Weights of a small GPT-style language model, trained from scratch on English Wikipedia.
Architecture: RMSNorm before each block, rotary positions, no biases in attention or MLP, capped logits.
Each number is 128 + 32 x the weight over its row's rms, rounded and kept within 0 to 255. Layers, rows and columns count from 0. Numbers have three digits each. The size before them is the row's rms in percent of the matrix's.

# q: layer 4 attention query, 128x192, rms 0.097, rows 113-127, columns 0-95
# k: layer 4 attention key, 128x192, rms 0.0989, rows 113-127, columns 0-95
# v: layer 4 attention value, 128x192, rms 0.15, rows 64-117, columns 0-95
# o: layer 4 attention output (transposed), 128x192, rms 0.153, rows 64-117, columns 0-95
q113 115:166141114124131067149113112135184160034156089089162173167106137133092077151176124108134099107215087139166140096117092129163100117124149154206168094093112155110123123143091145133136201119220141092145139123140143144134160199159178126140176153213136153119145146131133077120183146157108150125
k113 115:188096136126131120143108105118139136129176140221134097092166109152139154157074117077110132135166223122089094119088106098198112146137119103149125097083131077118076077151136168115187156114081140157143137116124149108113101138119106132052119173096116058112120196130132119139148086082083148061
q114 098:110137157120088159086132153181035144130170112133142082078184087063111164131114137115138106109161053072143135102121094172165129167105111162119130163136112106109106116145100119167126076141144139098077124099106092098081087145118176114116106153184103157146121108169127144090099082141063140156
k114 101:191115204114096193146134155128084095070082137116181091149091182135118146162111071097099152138114106150121172151107127140091123099115129030099100149117103093080168108104164121176099087165104103135140129155135106114143186154203120097154110165112126071145122050124173092097139141140168101106
q115 100:156134172115095151109098115133136164156110185126174112124134132122123132149104156127103171096134150161116152079142072109127106096100127188184167066099105131159154159112108118124108126150120147133038103156128146108122115128143096101144111066133112161167114127108174088103178114101176107126
k115 099:109157116118110155070140206140153097132109122119162184107158162139153136103175099136117142093184181098107184100161140137127070088141076132133149187085090137121091150122133058117144107138135143155178136147109110128123103101074157157186144170118174157084196142133112133183103106168134099103
q116 100:151128163125131106171097128104103057164080131106131107103156178114119147148168102140099108074097086178095097054095092138183115116134098133148120098107086154096139111143138088150126098095143049187124130135090134124104123094133093104138121142112083076171060130133121106152147121137031139128
k116 095:192182145138115120126114162126099108078093150145144156133136106139168146133153121121171133136130129106150116139144122153109133111056089111160095108103088105130129099142094056150080184144149141102129162142052118088123093204144097207144098129120084124099120120116128151197164102136125165176
q117 100:112090150117122154117101125089113156192163099088167089069138178119082121165119109166159138105136112080122108176132163076135131114165113123091156119126158095121052123041107173162170123082145112153097115120129161089102182056186095118171158158180118127070102131124116102109133102116074128161
k117 104:152109114121078101118116212138118103086156132091141126080110154160122157122169133117114168143190163123160166126120155136149125147150136085142120136153093107118150162079190078159073147135091103147136162161087137196086137114115110160112135177196116146105151183190172162147108141113212110171
q118 103:122133115099168123144119177033124137159173160109184149111086188169120206115157125132168101082144156111077106105152224142097136138150118153140091092181100182084180162125096138141098086169088156096127117092164121135134155116086144109058164186146110126170148130133091218113097058157094195153
k118 103:176067106082095156106114154172152125097156140083155134164117107128128159181185084173196153070122172185149119127090135146131116141109098099126089146112144190134122156126096159154121051112118109115139154178164151150082204102172101150109150135167094092142045172166172115133110132131096135127
q119 097:120177111163157130133153152126126114108158150155124115145132142144180115158130113195066098138111160172087075104100094123175104156118164137099129114168108145057136084097180161117176144089129155087194158111197064095123103138155131120134085074145133159117148163117126140102227085130184208104
k119 095:086079033175126124095125163102157113145152090104158108130112085187090119200147127139119136159132100139102124169134075135121138113134126144144128163157114190072127145119147088108108122135136069164133119106196112124110136109136084159135122128081083115109143167084101134107167133143116169053
q120 096:126098115151119104138155114122181089112142165149183147107104046087131178046089114204117098112070111102086109158123167103084069105162027157183134141101108107153179110109110164152114107164128076165114106076112078184141091137177162119075156101168150131132157077150126088178093136195153155162
k120 096:167090139068107189130098156151172152128151080152090147161173149139104184127134199145139153148145165109141133133138187124150174148121111225100122116108185150098087079129091139132119102135088152147159113186111137037105160095138137177142108141175127116156109154054107143139083174164077136091
q121 103:157174159120188104118092166159135114158113186103153113155112104094179114160142129116162141160161108075095128092139148060097185102125165159113103129126139081136138122114116183140144092125150122078127125106126176136104155084117146069115090174138111109117092149104149201143056105109122200145
k121 103:094134168132104084155144109076132117170125144107139179093147217098120147183106121157137184093126115128155128127028166149131164165163147083125073155133153087122148155139102070109087096089155134162129155105121136172112064103181078092110170148146144128077139144120079092149140129172123110138
q122 103:119136162138087146095187063129145080163158136155112164104152150156097161136184150150150187136172129151104079084129120055138110134111122120142177139160075106145103116102080135083169148094137081100132101126189129106038178115180093109127112143120118139085154099147152116108166162134128135154
k122 106:099115117206111140130136149096074065098117086142153120094180099135142129135119109152175143104148130085117150118055142110144127116106132126104175103133109161097080147113112160139088081188177130150083106034097129112094106122085199123093111174098103133101149140079155167128187185163167106066
q123 106:129140134100176158135138157143137148131122128084131098156159073153089136142109117112139154169125090088105086138124136155155191128076132142116179102095160145200192182196132112089152093101140135108097114134097157095091175163179135139105082193092129137115143125136147152139148175069128113188
k123 110:102159145154106132137129196097153135085088145150135104103137078082124041175114120170154134119125132120167163133112100127145112174109148118208099121175145083148176088184138121148095129163195095104110085150093043075124074121167099130165105199134178163131141154164094118167138143205131142163
q124 098:190181165102094107111142103231154151076131145140074089107162131075095131106073169165126096153147139208135136111110169097134180136154148182128131100106141166158089099131130139186143104104147139114105129086108092104166068125148178212113087131100123154137071139135156086101084083131126094136
k124 101:100198128161093142159140159232128162073107110128118153139091128159146099123148079095153169137102156163109038104094177149060145127104122116101138150143175167145105152133156137159133176130144166152182110146124173109145025154144134094140122131114158135114135070137071128142129129136132183139
q125 113:149139152131161130138140153136120127134065091114172174144163133066080148132080095103180144081125132115135107123141098108115108065124120135066198109146106144081115182217117135098142069066108068159113179148161149137187140090145137126072178140220142174177173104083105084129093145192163136108
k125 116:169161122075170124120134146167157097123116116136131191129098172141104145136169096124066149124120091087136144101165156157092047124151041151058088138154148160156114126217103166141092145132099094116117133155073132124085183147108163097129191172124166158106135129073175042158163209160133128141
q126 113:145129098127068141118148131103099075111148167105100148170087066109139069099098074181133136126109085170143113176076140119157113139136142100072128156179097108157119184157189175062069175088155155132103146117199102152129078125069127150116165097113113153099117134106087124137180130111152117176
k126 112:159123066120104143099144103121142122162126100148106174150126128140114173101177123048132114135119099105100179123124108120131113107113087112132102105088152093139095168095171125066114110179124118124160121118142138073133086154159103179111189042118084096177139168115128190135172150154125160094
q127 100:124100154087161126100110196148098139089154052089180170114122191112119148146120170124141152104165158161178103109063140147078150144131165074171150159101108182177194110075146056120172107155102140059126143097117144132184108094104134026149106083134175176049122133135104070165149154135172116124
k127 100:127111113078156130124117123046137074156118068184136091098166180192095104166074125132147142156153137140124162108101163169157106090125143080126181111187153052153140100117167133108166103135140158120064077079121154095157139131091154122122163151113137136113083099122096109100115162126143140144
v64 090:102154113146134132136104105147189166143195147120146146170147114143098110119073172185155103162119193127110202165107094112126151102137107108082177124171144137153074118125120077136143062111142210154106089132108193128142137135149141166133132093074159160143060152159158179153116106094138130094
o64 096:065066120139174142153093130189152196153148174072175088066124142164128100143081148126125084187118173091138165163061129094135143092154119132124104132120118133149129125184188088108147144091168131095162110081146103118078071119177120138122110090122093151136118192119137139093116072122154137139
v65 104:169112124128163098123173215096106134133141168071121130099076128144163120126145117096114083111142141128076075114119112162120104118109168057125149158122131152084189141186173090164143142091135122176080125174130106094157093109165104110103141150111133134152036167137163142132117154143064191150
o65 095:124109127153142102132175136117121145130111084112158130146127141090112106153135117079158144118095121098122130151142117142128141144153112090080121101114105111168169130150149139141129167080110106143070103190183164148160111116133121124081157154133029097084091174168115156115096182159095134049
v66 122:113172140098119154071075113132093179120061089123116085127104137137157122116163092141074227160133119101163122069123084108127180119135095131190138100154139135145143070125153120144131169100116109147138135160172128163152097129105105139151108119142160091114077070190084146168123197116104113102
o66 108:143101098139159167121118151100091165134150213141111139142150132112122071154156122155120185123146105210065124135155135189103143082191153126184134123169139156108119052110114090146113137127179105156103158098171126114114077103156112152171145153156154205110113058164124160146132222158212136096
v67 109:198107129142098069140125144134122168134116090127157093140133153094058133075192133162186174147140146149089107186091156104118154098124178096133094125103136159141146143074169141107172138089181106109117070201100153122153106190207087136077067109141110106189108136102165164146118161163065133126
o67 101:104119131098179073143126147115130125138115064124098174091102146148072113130151124132156116185115116138061181153126106149131174151108076098099178146168164133113126160139113158123124082109066169125133117166149168113146114175127083219166157141118150139170109191149177067159139167126148189094
v68 099:101136124091103131098107135123113088147122103057161181075143113134178107105181122160127170129115079181134102170092096159099116092126099136135131105115125150109091079130175084097190180154107144175100056130116163164140102072172129124115144139116039096172147087104089179206141111090130148123
o68 097:183122076107126140094171153118084163180086121118170187135100115124084115105141114117128183087084065139148114135087153202051100083163147141143128106135148112142120098153119124167150169134065138114107113135177158185122175105185149155107097137107117143167131104106097183096133140124089128125
v69 097:123119128060089118142192135142069148180184160100138133091101157164189145137157082126101124126117149097093117109128124089178045171106127171128142101160127088116096180121164112084109132070078149115132132146063083133132134158095130094132123093131140135084084113155142163072161156096188110131
o69 093:134136143098165142131089124130086141163112146151148185180150129111153123101119117150093095118133215155171150070123104097204075116126099160207130118141135086128128072149157177075034137110148195125153082141087139137167164116093080139118143177149103135095117136056136148148141142092121157090
v70 103:153135112076146162116110164096051150171147138127114143101097065132182092169138113144131092129176155140138160108167171133172099169125153077154123116181094066082145140142124116065153091135123103138154182125120086167105117164138185138144150130177066087132118098199190149144151115087087136163
o70 096:068080150162097186083169148160036103142169110121127118132130140118143139154156125160125110077123141132075069116144181098146166116163118074134129075145127149118144097169117115078090072129117156161172102131174074165085139159127098122151092079189056114105101107117163100087132098122136125118
v71 108:182131117142141094124116136145175162149118147129169131110150126096135139068123097136113137121067141110082079159084082114022070127204071172168146108077174120145145076130179150118167127106176135110145129176182154068139052099152131164113119152125094082136082128105181098140105190086086154143
o71 100:155143115161136111124088098099168173112112126104140113130091139126120157060184088134107123129099111066079103176115126114073065142147124183149165119114128107150124173203114131138151134097094110104105186165125093094149107098138121102116080165089123143111164137137106179143168093133127156145
v72 096:109143168163148107115155154093144121152139070181078142124146124092119146165148075123129111118093129178085129101130210138205123158119140108148118118160091115090201158102127180138170135109163104149149117123156094122111178217121148150062095146154202119130168203136079123119118143089148127150
o72 095:101070206149078072124169107111133119090184133169083128107089144118085153124103095152161171162152097147118134093144183134163137149113156122106050041111168128146169157102086138155054116146154164149126095129161110144091177117147146136110151075133186138143137152150114103131115163105145136092
v73 104:119117179168143126172096088121098121161093109101182038150140093053100154163138156056135112077163097086116139111073131146142104109130104192150098106150120135096211164116143089099161198120117115121110056108143154169126123138138166152121085107140072119131048183117115141064171150118102175093
o73 100:143035140132161120082135137058075100153107145098152062065117104060116138159112100128189166082126166073061139165119193078129132137126125125113108095166134096073076125136156109067200114149082135102162125176130170110177098103107152110121127095164144082119116149131073092118106120147151126141
v74 093:140194123168085114128134157112155220101143192126161172180125101111136145145091148131141089122157148120151107111141167184107136073077147143112164162099127169184147140100161132171158165090135150110159135104124153123122135122124162142054108168129111119103157169080105145108091095142121117131
o74 091:094146135147134100175176136136199133117161120123127134185132170074105177154123204086205169138169174079115103161095112125190131115156161138105103134129126071116147187076144110192122112127105112151120107076114101084153089138145143141193136099142101119109126119132074110106110116104130165113
v75 100:139177067096177132150112126137097140145141094132169102123091164110142149078160176120135155087062108120216108079159111163123081089107123166116112159128145174133193072135183109120116145109185121129138143132126126141037139185092163160140146113107165129108115135163128161080111126125144133089
o75 097:153145172100169152090117107146099101127172161110145167155068153122176118118087103154157162112141084154094168110168140093102096113073146127175107123095188141144091095086118117163118132119115081159150147152094162147108097110068163152183190153094123122136111094117073081117075152119186110137
v76 103:143143100086091093103155139099109115148098107063159148148143170107135146110148148088160117097071093147107091150117108132193100114097133143102106148112136208140128141144094131125153107091099122184190119064122109131128134165085092113078180155163119163137091171062060166069133136101144100114
o76 094:135187113081173139145098059093077129118085097093154150188148107099106155147159106159155146140117072163101129161073110056172132116107160157119119172128135114090104157115146108171107129161076105126116120101084156205072131087117143106119174148183138110118096163115103109121097189148109166128
v77 109:081119177183143177178118123154137116126119149102115122120161162135128118123137085134145051105071151104108142163115106138111058152155077162173115131106165129171146144165101082171089127139179137115101113061122140123148104155152081136140111056128165187087145167143171192108126103092132126177
o77 105:136049106172085129123081068104138126132155104119138137095134110137084157091113106120111144119102211088117130118080073066166104118125123154157152124148140108127104174165126157140127201140111100120167110149109182117094127093128076126167189075123155152114139149141154100152130112148103069103
v78 100:116128098171144112157115103109123045139105093144171146157125117100159141126148113029108115081108123113104104141119194199062173115136107156153125113157141085120096082201122087115099071148161106115159125118178128188115133130147099097093135124114109158121093133118154127139169125146155145116
o78 097:100136154106166078138117121131036087107118099101121118124106121152138111122134099113088106059128126056112096139109200166096107104143151115084156129151131153111099081144005083140149104127098091113097088113128124165140077096134052075097143101122091154150137124182126082110122119123088064155
v79 104:106115124152127159186136089176223132119074118093040149113173135061159131063116136118164124112107092096167140122166180135166105145167141168125144102166185143162116201121145174072129155169130094126150131132135110136095157144177107116137146154145148132032131149097111089115146139120082085119
o79 101:121125124154104167131164104164123065123032162168087120129147132158154163143193116070165074116103121137194151155161172109162139180153112167163141149116113164148096131094142135143088092154128096165130201161110105152185153152141090057126107124116112150121196170130153136164142123148167098130
v80 103:140196096131108147184135138120071099151159103123143155124143159109105185163119148148108089112113172090121154139175115095064075120136132124121146120166160097145181152140098104086140111173099118086102153155087135147153116094128174073080122165183153132103159104103183151109119043103184111171
o80 101:113170165167113138162076152111096102107118118162185163097161135069111152138075140159081095150171109118156129113142126102108106131143130112174096151112110091142159091102131091148110146159029145088105106122126091115100123082123174111134123092140135126105131090137195154138136101163146143126
v81 108:123108124110129120113105078151097117091076173113124103185142088171130101150088149129095115125166124185167078131136126089119125112144089140096086087083133163138149106124081105123133154194122173119130164127106211106089153168051113155185121163120108118149077067176089095138161167152129168147
o81 099:096073134106119125095120170177147086134097088139158097149188128152099124157144151148149199080116123168111144157126107146144112077156097143119100180109171209179160162141109085120178104135122144170121186087117155105143134118083114146152069146126143124107125102102135105166136123132171108147
v82 096:087088155163124155182121065199137116097083125121160068104124103088149113121159098083192106134079091105141125147143084171109062094133166181138140112113214212199125181132117155114150143146148103070127149175107104145120097166174152088089103101104128102172103141137126186153120138104131103152
o82 094:098168126144172087080213146109118072131148153137111171118172141127083119178130125134156138128114161182128130162154086160121081105165151118150176085142105098149106179148086132154130124139156135115150150133195138142163130097161120103093135141093159061109073142149050042168166153134151157149
v83 085:106147130127138094138123120086164107179150082117143122097178072148093177118119137113184129119098089115111077171125081151113144164133148143169112128118129162094123206128122142126122072140133113139167071174154087125158116114122051111144102064148108111164118168159102116141094159141144165108
o83 086:127140120112136056121155226142119090106159096132190111080158156118138107080144100125166099092104086130062148150070119104138174100113178105125087162139110141086100138175119216145135159114217172101146116131157209075092129140152160144107082155140142129157113166086159155085143125137132180088
v84 101:098161126144093134107173199114065128170158114133129164162117118169130152119057082132099101170087152193096160097128112050069065115129103117134098115060148100147069053115124108112127122107149124137139090142110132151144086138097137158135143126134112100110086123101179108103151100111208171103
o84 096:129119160123164141169128159157085147135128079135168135191117129158156117138106068131102182100087115086099144162146100106142095130141113166113149178134121128141141139116169116104162067098154151139065105168081118109146167133126141130103144098174124148164079081081168165094107093103167171122
v85 105:105126095143096139099105180108179119133141134141089180080168123124130139146141146091159124152145099095121107163101066102108104173127122129101122115144136110024122164101116183120110139107163087111078130128167133110133088111134102122039130125118080093107175135084180157124139094144136081145
o85 098:159156117142115128136077148154104104075159054113142135147126064123125137159186098083132161124160171119133102172097118157141155121173141106128163114090101127139152087104112120147080197152142103140146106119140117129071109120119152093092140126155138114160192198122087163154189177162153109154
v86 110:097134085161139136090149192130118131110111107158135084121164108163151118151108163102084087093141113108100106166124150131141192146090123090114157155193132138122120106153143131199124084198151168144179130167168123129134145170156068118081196127177163161146101154127149145146106104151106085108
o86 102:129112111135161133107090178103082111081100102148122122106128063094154140144136146124134034113099108097155115142141139067155149151149183146082125137104115137077151064135146109202129120094178161116175130126132135135127108152127113145113173103113147203149081164123143148120147106118066182155
v87 091:147192091063120108108117128167117088124136178155125086108131109084147190142156107084157205145076130149187138092162156123135164134113141182093104160106109149063137166099114172140100139150138141136169159088149148148125125152052190096148093204084147154120117057155120074106098145132149064182
o87 091:143174131107120096108175090107106124103143126100140143104127173148129109121162109120153174119115170161150144115219181150122119122075121124129154113125105189107138089139171176117102101110112112110113141136124067115072102109081161119167100136163142142109169113086085148133137171151068071111
v88 112:111171136142095043094094125138073221106143133141189138167058088154105163127102073161130118168088160155135147153172135125085102112140116163092099123139163136090175153116166124100148075140149121112165126154133141072134130169115156125080142155141160089130037086086096059122127189135159162131
o88 101:122173099203184053047109120166116151115184131140145143147097102155115150139140097104119124168127176120107111121076095134089121113114126187191101094089081146184160106170112060108138087106017117155128122139119102063171135179130172163125171148131174095154096050098113136104164127152144192123
v89 108:114084204149136120098118142073128153115153061208142156155111123115150130166067113135126153137078141118073088178148140101134092155160107111164136084199143110121140050107068172116148161157177139131117135190142132148121155136170089150099127131153131099129134108118151101130122197115132087087
o89 101:121155186196155131153114138126113178089108118147123130135104127112136057154204138076137083171094149150119111158099155099140098116125120123067154138141146075094079139084089123082181104155080120101133137136129061173145154176192163111113107082094160125126142138078167094143161107181143144160
v90 107:168111174100113097128204164094091142085080094118150190150083084114115134114127108090086150141124133130147161148110114119079112134198157155095119151188139112101150112217115136123154071102145113193172106130145101166134151063144071123120191145147160154174089188111168159150116127137131129130
o90 096:210083162133105158107177144149123117137107123091132169124139115117166118140122118103115103150188100109118151167098116166084116125129159071121120095115116094091116078147066098146125075109178086128119137117135075081177119158118071159161203132124126151135112195092121108209158129139122157149
v91 100:050143139094119146133146120065160120126111130115112046150120144082124105125109221144154143089116140103139077141082083124144084092112118155143165159120102209104111086101095100130138118130160103120125072154084180141142153186147093125135171173109130145161107157083133151082148062123171142144
o91 096:082146066123159204135042080106098088111124112110125097166111169110133107101173120181184115138087099060089159198147090098132099100105085101093156114133141113142112125124148129142135209159138179150195172101063132138121115152137096093129161132087141125158158134104135119073118141162125114124
v92 102:143094139173117095104103107092104137098129107158104147067140091102171139167140105121143129173111096115095122117099212127107158138152170163126149073140126175095089124184129133123218138133139109123114121104108187126101164066202102165092089094116072144128153149129143125176082134105079111164
o92 093:137145177187162158099088126136139134123141100141081190106129149161104146149138126112160106138141130151138126155189142125122146097186115083074165072088109144036145169158113152102187100099114169105157131083150159108088137121154138121102181070148075093116171169175098196113147086129110147146
v93 099:154173198109145125097102111082150123140056176080113181102176130118175124106179170109122141118149158130093114187138096129073129140108136173154123133098095140129160131113203156083149106127155129135097098189172075092169153118126154157118084155091125166130087109137128086131151163103169140103
o93 095:161134169087114126095108117132134137112056122070105093114154145100153137124158157153191153118119149150139132118113162141047141118171140224073168104104145106161188145113171186146135155090116033121177140131113067111165153141145092074157123138096129135172114091086166132133160181195120123112
v94 108:134142138095104121131119102077121135123157226132105110110141118118154139079108177141188150081160157157131176059167153136151122157102124131118101167122090130117138147147100138123136153126071114143100130153118109169074150163120149113157095104080153103161100062174108078127105134171123153108
o94 104:118102141123132140153112146159124120135183126049122106114106138110158111129134118218174196129088155142128153101160164104160122139132136130187076164171142193151135179136128168082177158125098103145097117096100093115148157139115154075134102156175079125152123092191167137157135100158124135139
v95 100:121156073153153059121073116124101178095151063126096139093100140174080108143098145121106097142170164090171162145088139145132200098125160108152168111077116140108117110131091089144075131084126135106120166090122198096062155052152141133119161104143130137152103179108159137146113117104102113140
o95 096:102126156132157138104151136154139168073181079120167106080148134134109138159109101133129075136112174140105148120033125142127132119159168095094121114093139102140133083157117114138138069141166159101168125114074116121127120120131154068071146183186120138146156147176092139133122055156154113179
v96 113:102114124103125133174104147109153133101091150165131122119155154173122126102100099140132089063138070168088109093158142152120135095172088174105083177145108118131222165149114143128136129124114149081178102189134110120148129142121089157080103163122124109173105124126112165123145104119101150201
o96 100:157139123193112107194111182112139110089078155108118087146118120102154201159111116125126138044117172131142129079088130158123202095147129115146098146118145112180150145210117117163133131166106135088149144168114132108117126148099100185125125097160129113155072101126076089177107196132119124114
v97 098:173112138141162112111102107197058180091136133152159065071133106181212146122082109131134138138115191116091148086146128160111142123121147195120155122092126107149136113117208104090102098167123091087124132095160118162142107112113185166185102132129123113100160052145167105071146132082145056161
o97 093:152157106112146130076098101176089137138154165166106123098113101128113170144095150101075175112098111056126180112143124145146145181138167156184157099143062122071200129107142131108134067117039156119147159082145097128133128064104107091146068083114104140151068092134130068144191061128165117105
v98 114:130147169112078074133126143056129101156130081112143175102085157050090136161178141145120181100114097141087136120166133150084200096142101120097134143096093130150153204109162147140137098098119113092103109172120099131139116157166165156098101119066130098187130141148138148200100121097102100107
o98 103:114118149138142105152149177136125152106132142096122157175143124071105135099097146147176184134164136161106133123140198199108170135150068112120173095118116109138115138095087130110135115179169107104107132121182169129109157105129066154107121176066122154184185110157145105185077108139086162141
v99 108:108137143172103110123094143068093158149151153130146155138052175104110092173123150131168172113059161106136112123121102148099155093102154099094191118080158131139084091093093089133094198114139147106091104087109176101090150057112152181137125133120082154157162160117137131142121098093184144107
o99 099:090134158125142156179161104159140147136158101146122165155125176113150110169146127130133147164165147124114159125069147125058131140103144156109124094111126109092078092126127052088110194112129124083104100161073211155105167121095143133151125126112146102085113130154126154125110030100081153118
v100 106:102137147141146082160156146105141075149182103133186079115161153105153133158150120164160128122112083113125131109121149128212155186072127054076135164155111132126184168100129121075088095083164096100100065122185116129126119142060172050145085098187130145149057186140183103106122090067162136135
o100 098:131060106117137138112092104155072102159181178171144170118120139064138148115073115071191111153093130115128180118140184100145188151108188032107118126120112103093117116150162083136125155124173078078121146161106168124077126163139191081158115137170108136103136144144136117146149181093154107134
v101 105:136144162124119151153115126126134104107181150153172133134165128114110094150103073118135172109128167122146135051168120089136117137124091166122144078179136122120148114088133149166143184102153166137091121085148145130121085141096122164142081157116129164087091184148168186119073088132135101140
o101 096:104113153144143139161104125137201080139149195147141132131135111105092152108130152124120171132158167080173106126133146130103121110132084101161144092144156085078125129124133133154161109107074058063094106102075107152072097099153120137111074066136168128094116149084096164127109111123099082134
v102 097:169117064141144157133112149100179120198082128170152097152186171127062107133119135117112134184178147102114104153012134118141147061128160134163087114166187065138162126110111080110088149071108156174146108160103158137096055118104126111126099075144128145134134138102116169085137114154140177150
o102 096:073094135112110103156129153103137148165115092071169117115172151139131098218091130172049134168157126099127141139102098126121134121094135139133083177135140131111087145167093034146143139108061141132118106148095169126100089149104147094124158123128121121168097226116109133123128183180178158139
v103 102:119167138141137059097082074150113092140147152167161142133114107104096141123099102063104126132092129153130182107186142079113067103181104135126158166095132162139069097106072104194139136219114112181120158178122147134068180169127096110145097123102172162120126104107144088171122131129132104095
o103 096:117140177159149124139081131119133121081131088104092098113118083131108111146137140084111128134109112158128071112167150071154101081092112174093108074184153111120159175158057153127127132154212096169167149143122081101166099053126181099080114137153071167159116110153126143136090114124097112125
v104 106:130103128141129189116126181155129117154131112153128193207115161180191054078163153136162144166117096121135139136110076107085092162163120062172163118136118080100147154132129160121099101094163149105083192141132116135100089166110138122172123067101080083151128115125175069125144120133215118150
o104 096:100119149083097111135114180100128143176119116111135189118109147132108140094147080120097135125129143121116148115146045125101111181159157160128148131076137162165104082157096106131126175136141072136100144116126119158103145178158145131141138115127147102102041102117179158179136142140148127118
v105 106:138125127158079136184128106166125150090180129173136056105074099080128092167096073084097091187150108112122104048129103102164130188137146108171149140152157135156167173082161151167107173109132108133129117044183088188145155138144093098114114110133175106100168161145112139141120123142134102152
o105 101:173097108118171144153170105171147135091164156197111118104121096085073129122091104101064118161122155099135160099157135148138073115123115143112164158183159088139123177082087135132152136127103154151163126142162171150101098149227140121158111132111190098072201082066132158112138141127145076103
v106 108:098134160134118132111150119142188143087082158080101103149192098082110176169097145138145137167195157173070106140106132091139127188148070167098062122119071088108153201103104152109123163127114128092139141115138060114137106106100100113131117177152138124091185154070069120160067168096110141142
o106 102:158067146124109130149138142084162137099110124122126141175152138139121131157111168133145101124139090158095163089087101153108165117179089165108107176117089064145138166108127112115138214136089120123100143112143084141205107121120131173135111109122125175135123130086043118204099087112167112111
v107 102:150108113179125093159150129138125135149113121141086104109114071126131140173177169063122128144109128120130089185136104121081173095131125125147161117103196126072135143125093185133170185117100133116110148194123178122123109073159110148059088115106085076153112119112147102114104140136123137137
o107 095:160160116118118091139116143163112118142089076124118146131118056127153114208058091132121076141124148116074044153154103116067131131151099102094150125111142206144140129118174118150164125120113197125156153144113159126150093090149111101047132173139145091124119142131109152145159113156120178149
v108 090:116123118143142109168154104148115143072133102105144114071126092120137067138067089123117058134094145070079111108095108091111047105169116119144172176118174076170150077126151073115078118146183152145160108085181068109180075120151165089094152100145195109102120161153177159105145075088187156153
o108 089:124129092171147147140084131118097154097149140113117067150138132122052160153130091155077132128066153090116143130097133107102113174132132188111119110168140088115101069127083120176132079106146133136095068134112145053150120111187088080194157109146150134090151121093157110135164083079190104171
v109 100:177151138074103075146132087116120211118206154177192142147119160086142142146080040196139145135129085135118148057132204111123132115121139145140083079140105073190168167148190124119131136131052097143089111087092117109155136116156177186132100126154112164140132113109086133146045184064188132125
o109 097:193153155189128128156163105169157136115176158146106120132117138068141134099119114140156131105191110185115145104133140109146212167155117159149104154119072107075140117136138120115103155077063152159122100154150128120104117154113155124120109149100129089124073090128127087121165142155136127115
v110 112:111176110118138113156163091137099111120232107154119108155094080136085120141108127145106047116113156113134159137125193077161100174084086081110133156132134090117169137139139134160060133144094091125134150102121124080121141140138139079107141124158199167133136157121158168081055098114078074102
o110 106:151091088199102105135110106090119135164177085220134116124145094128111133152070136114105077144103181133090124144126109076145121169108138066144134151137152070111125114106143088120085181133048075162132068124175043131140141101134110082105154083179115166101158155131107100129141089092117139140
v111 112:129135124131119134114108189188109120189134135045137126155202146155080100108106146119147097105192133086123123137094120111136171155130102140087110156129113103144039087173147135065084115128181062098130122097154145134128109090140124111139163107119167123104121199088156115139218046163089130136
o111 101:121058099146115112157069097104102119149121128137123126112191120127180131123143093130146110116082086106174143136141125059128085095115127082124165211155087156142122130098080126146073103143150113087090117065096162111166113105121090077118126119129095122143065139118146157159196086170113080100
v112 117:072089104168129170202153128130126105104168100150155145165163134142094112169134157146146076112114151111115107123063157118103149089189122096092150097120163144124142187168073110120137142069124157137072146140055207066142068131129154115068129133151092133168159213096118125139127156099143192114
o112 106:127119135190144128166137119136123085194158144141129159140125120168086105172177160151140081097108157041103106144125122133095165147149159127048056100101127170150120159123144109127113139090142169083130094142122156125152110109109163165115147161130124084181166216104116144180125111072156135155
v113 096:157123063112125136135111180104091168107083098088163116135146167094108173127157132131118147136105104113112090157090060113100082091147135165154131167097146121098157157105116172096146166095122114053156119175136155103141059133101067120074134167144108122078180086092096104078138159132135145168
o113 084:145148133109150099121161112115143098170084144091146132164103166124089160138173064108137172129109086109120102100068055176078130112130131118122127114088125114120154138176199139136103118146107137083086134115176149096116105099125117102160158136133171112080161160089145145136117164097190134113
v114 121:178098093189142080189115112171117169084117148102164112129132132119142112190065115106080124122180177080119131108098068204107129109179096113170163074104138136157138144173174092153123122063150136117141151139155169051116062125142105138178131177135134147116135162123120113175158142104144138114
o114 105:128098125162128124165113149130148174061082176113159196161120142214152078132133125146088152125164136047106103155133137142061165126149123146125114138134184076157132198140108112140074064102129093100158146125174149113186089068146130117080092124137122088085100194138131101120108085126156123185
v115 095:104091142130102139139098129133157108113076151128078090117149151145134039077118115121146163075135075222119117135135140114195139092059092139123095126138109170175105128107107075152122131104128143111122174158136106153076104211090159116148102164139102096162102203169091140137127123141109209101
o115 094:087126091067094108101121133102163094178131150129094156191113105181086095125135173164180158102126153196103142072081208160180150120163097130137117125093152169116148200094090149144174123106122132176099116128120157110116112179140093108140084103188129109097110114116094123146185121132118173088
v116 109:131152126120100100089128142107091116150131064136148140118126170080194111053166066117150152132098069152094155051130142119151099131150149150119177068117078215107120092091089148069170117074145116148110097124145117113128110171161152118104087086146124057160131115136077100108114145136168093096
o116 100:106146134125179176077082112107106102130114121075118136143117140079086132115193069120188200173135101159127147108113109126118118167092159076140106140146084121100100110087138138113132069131159089134114099135149130114102134066211168150126137156135114073121179070073175146156084210144170133131
v117 099:118077093179170120160182094170086122101153141132124083136075115166132097167109107177187116110094134161163190105119097140104104135149101090116070139125152113107112147161100149124085087192143123130160170150087162164030135119115117109123124116132136139133114149167139149164116101144115087142
o117 091:121071099157111129143177169118125120161156127179123146116137047161097141112102187183106084124125151124152099068129140149132112137147073092145090160102122231099083141117086109075123168114104090122117133149194132152144132119081149083078110126095143111155096132087113067107142128139124187173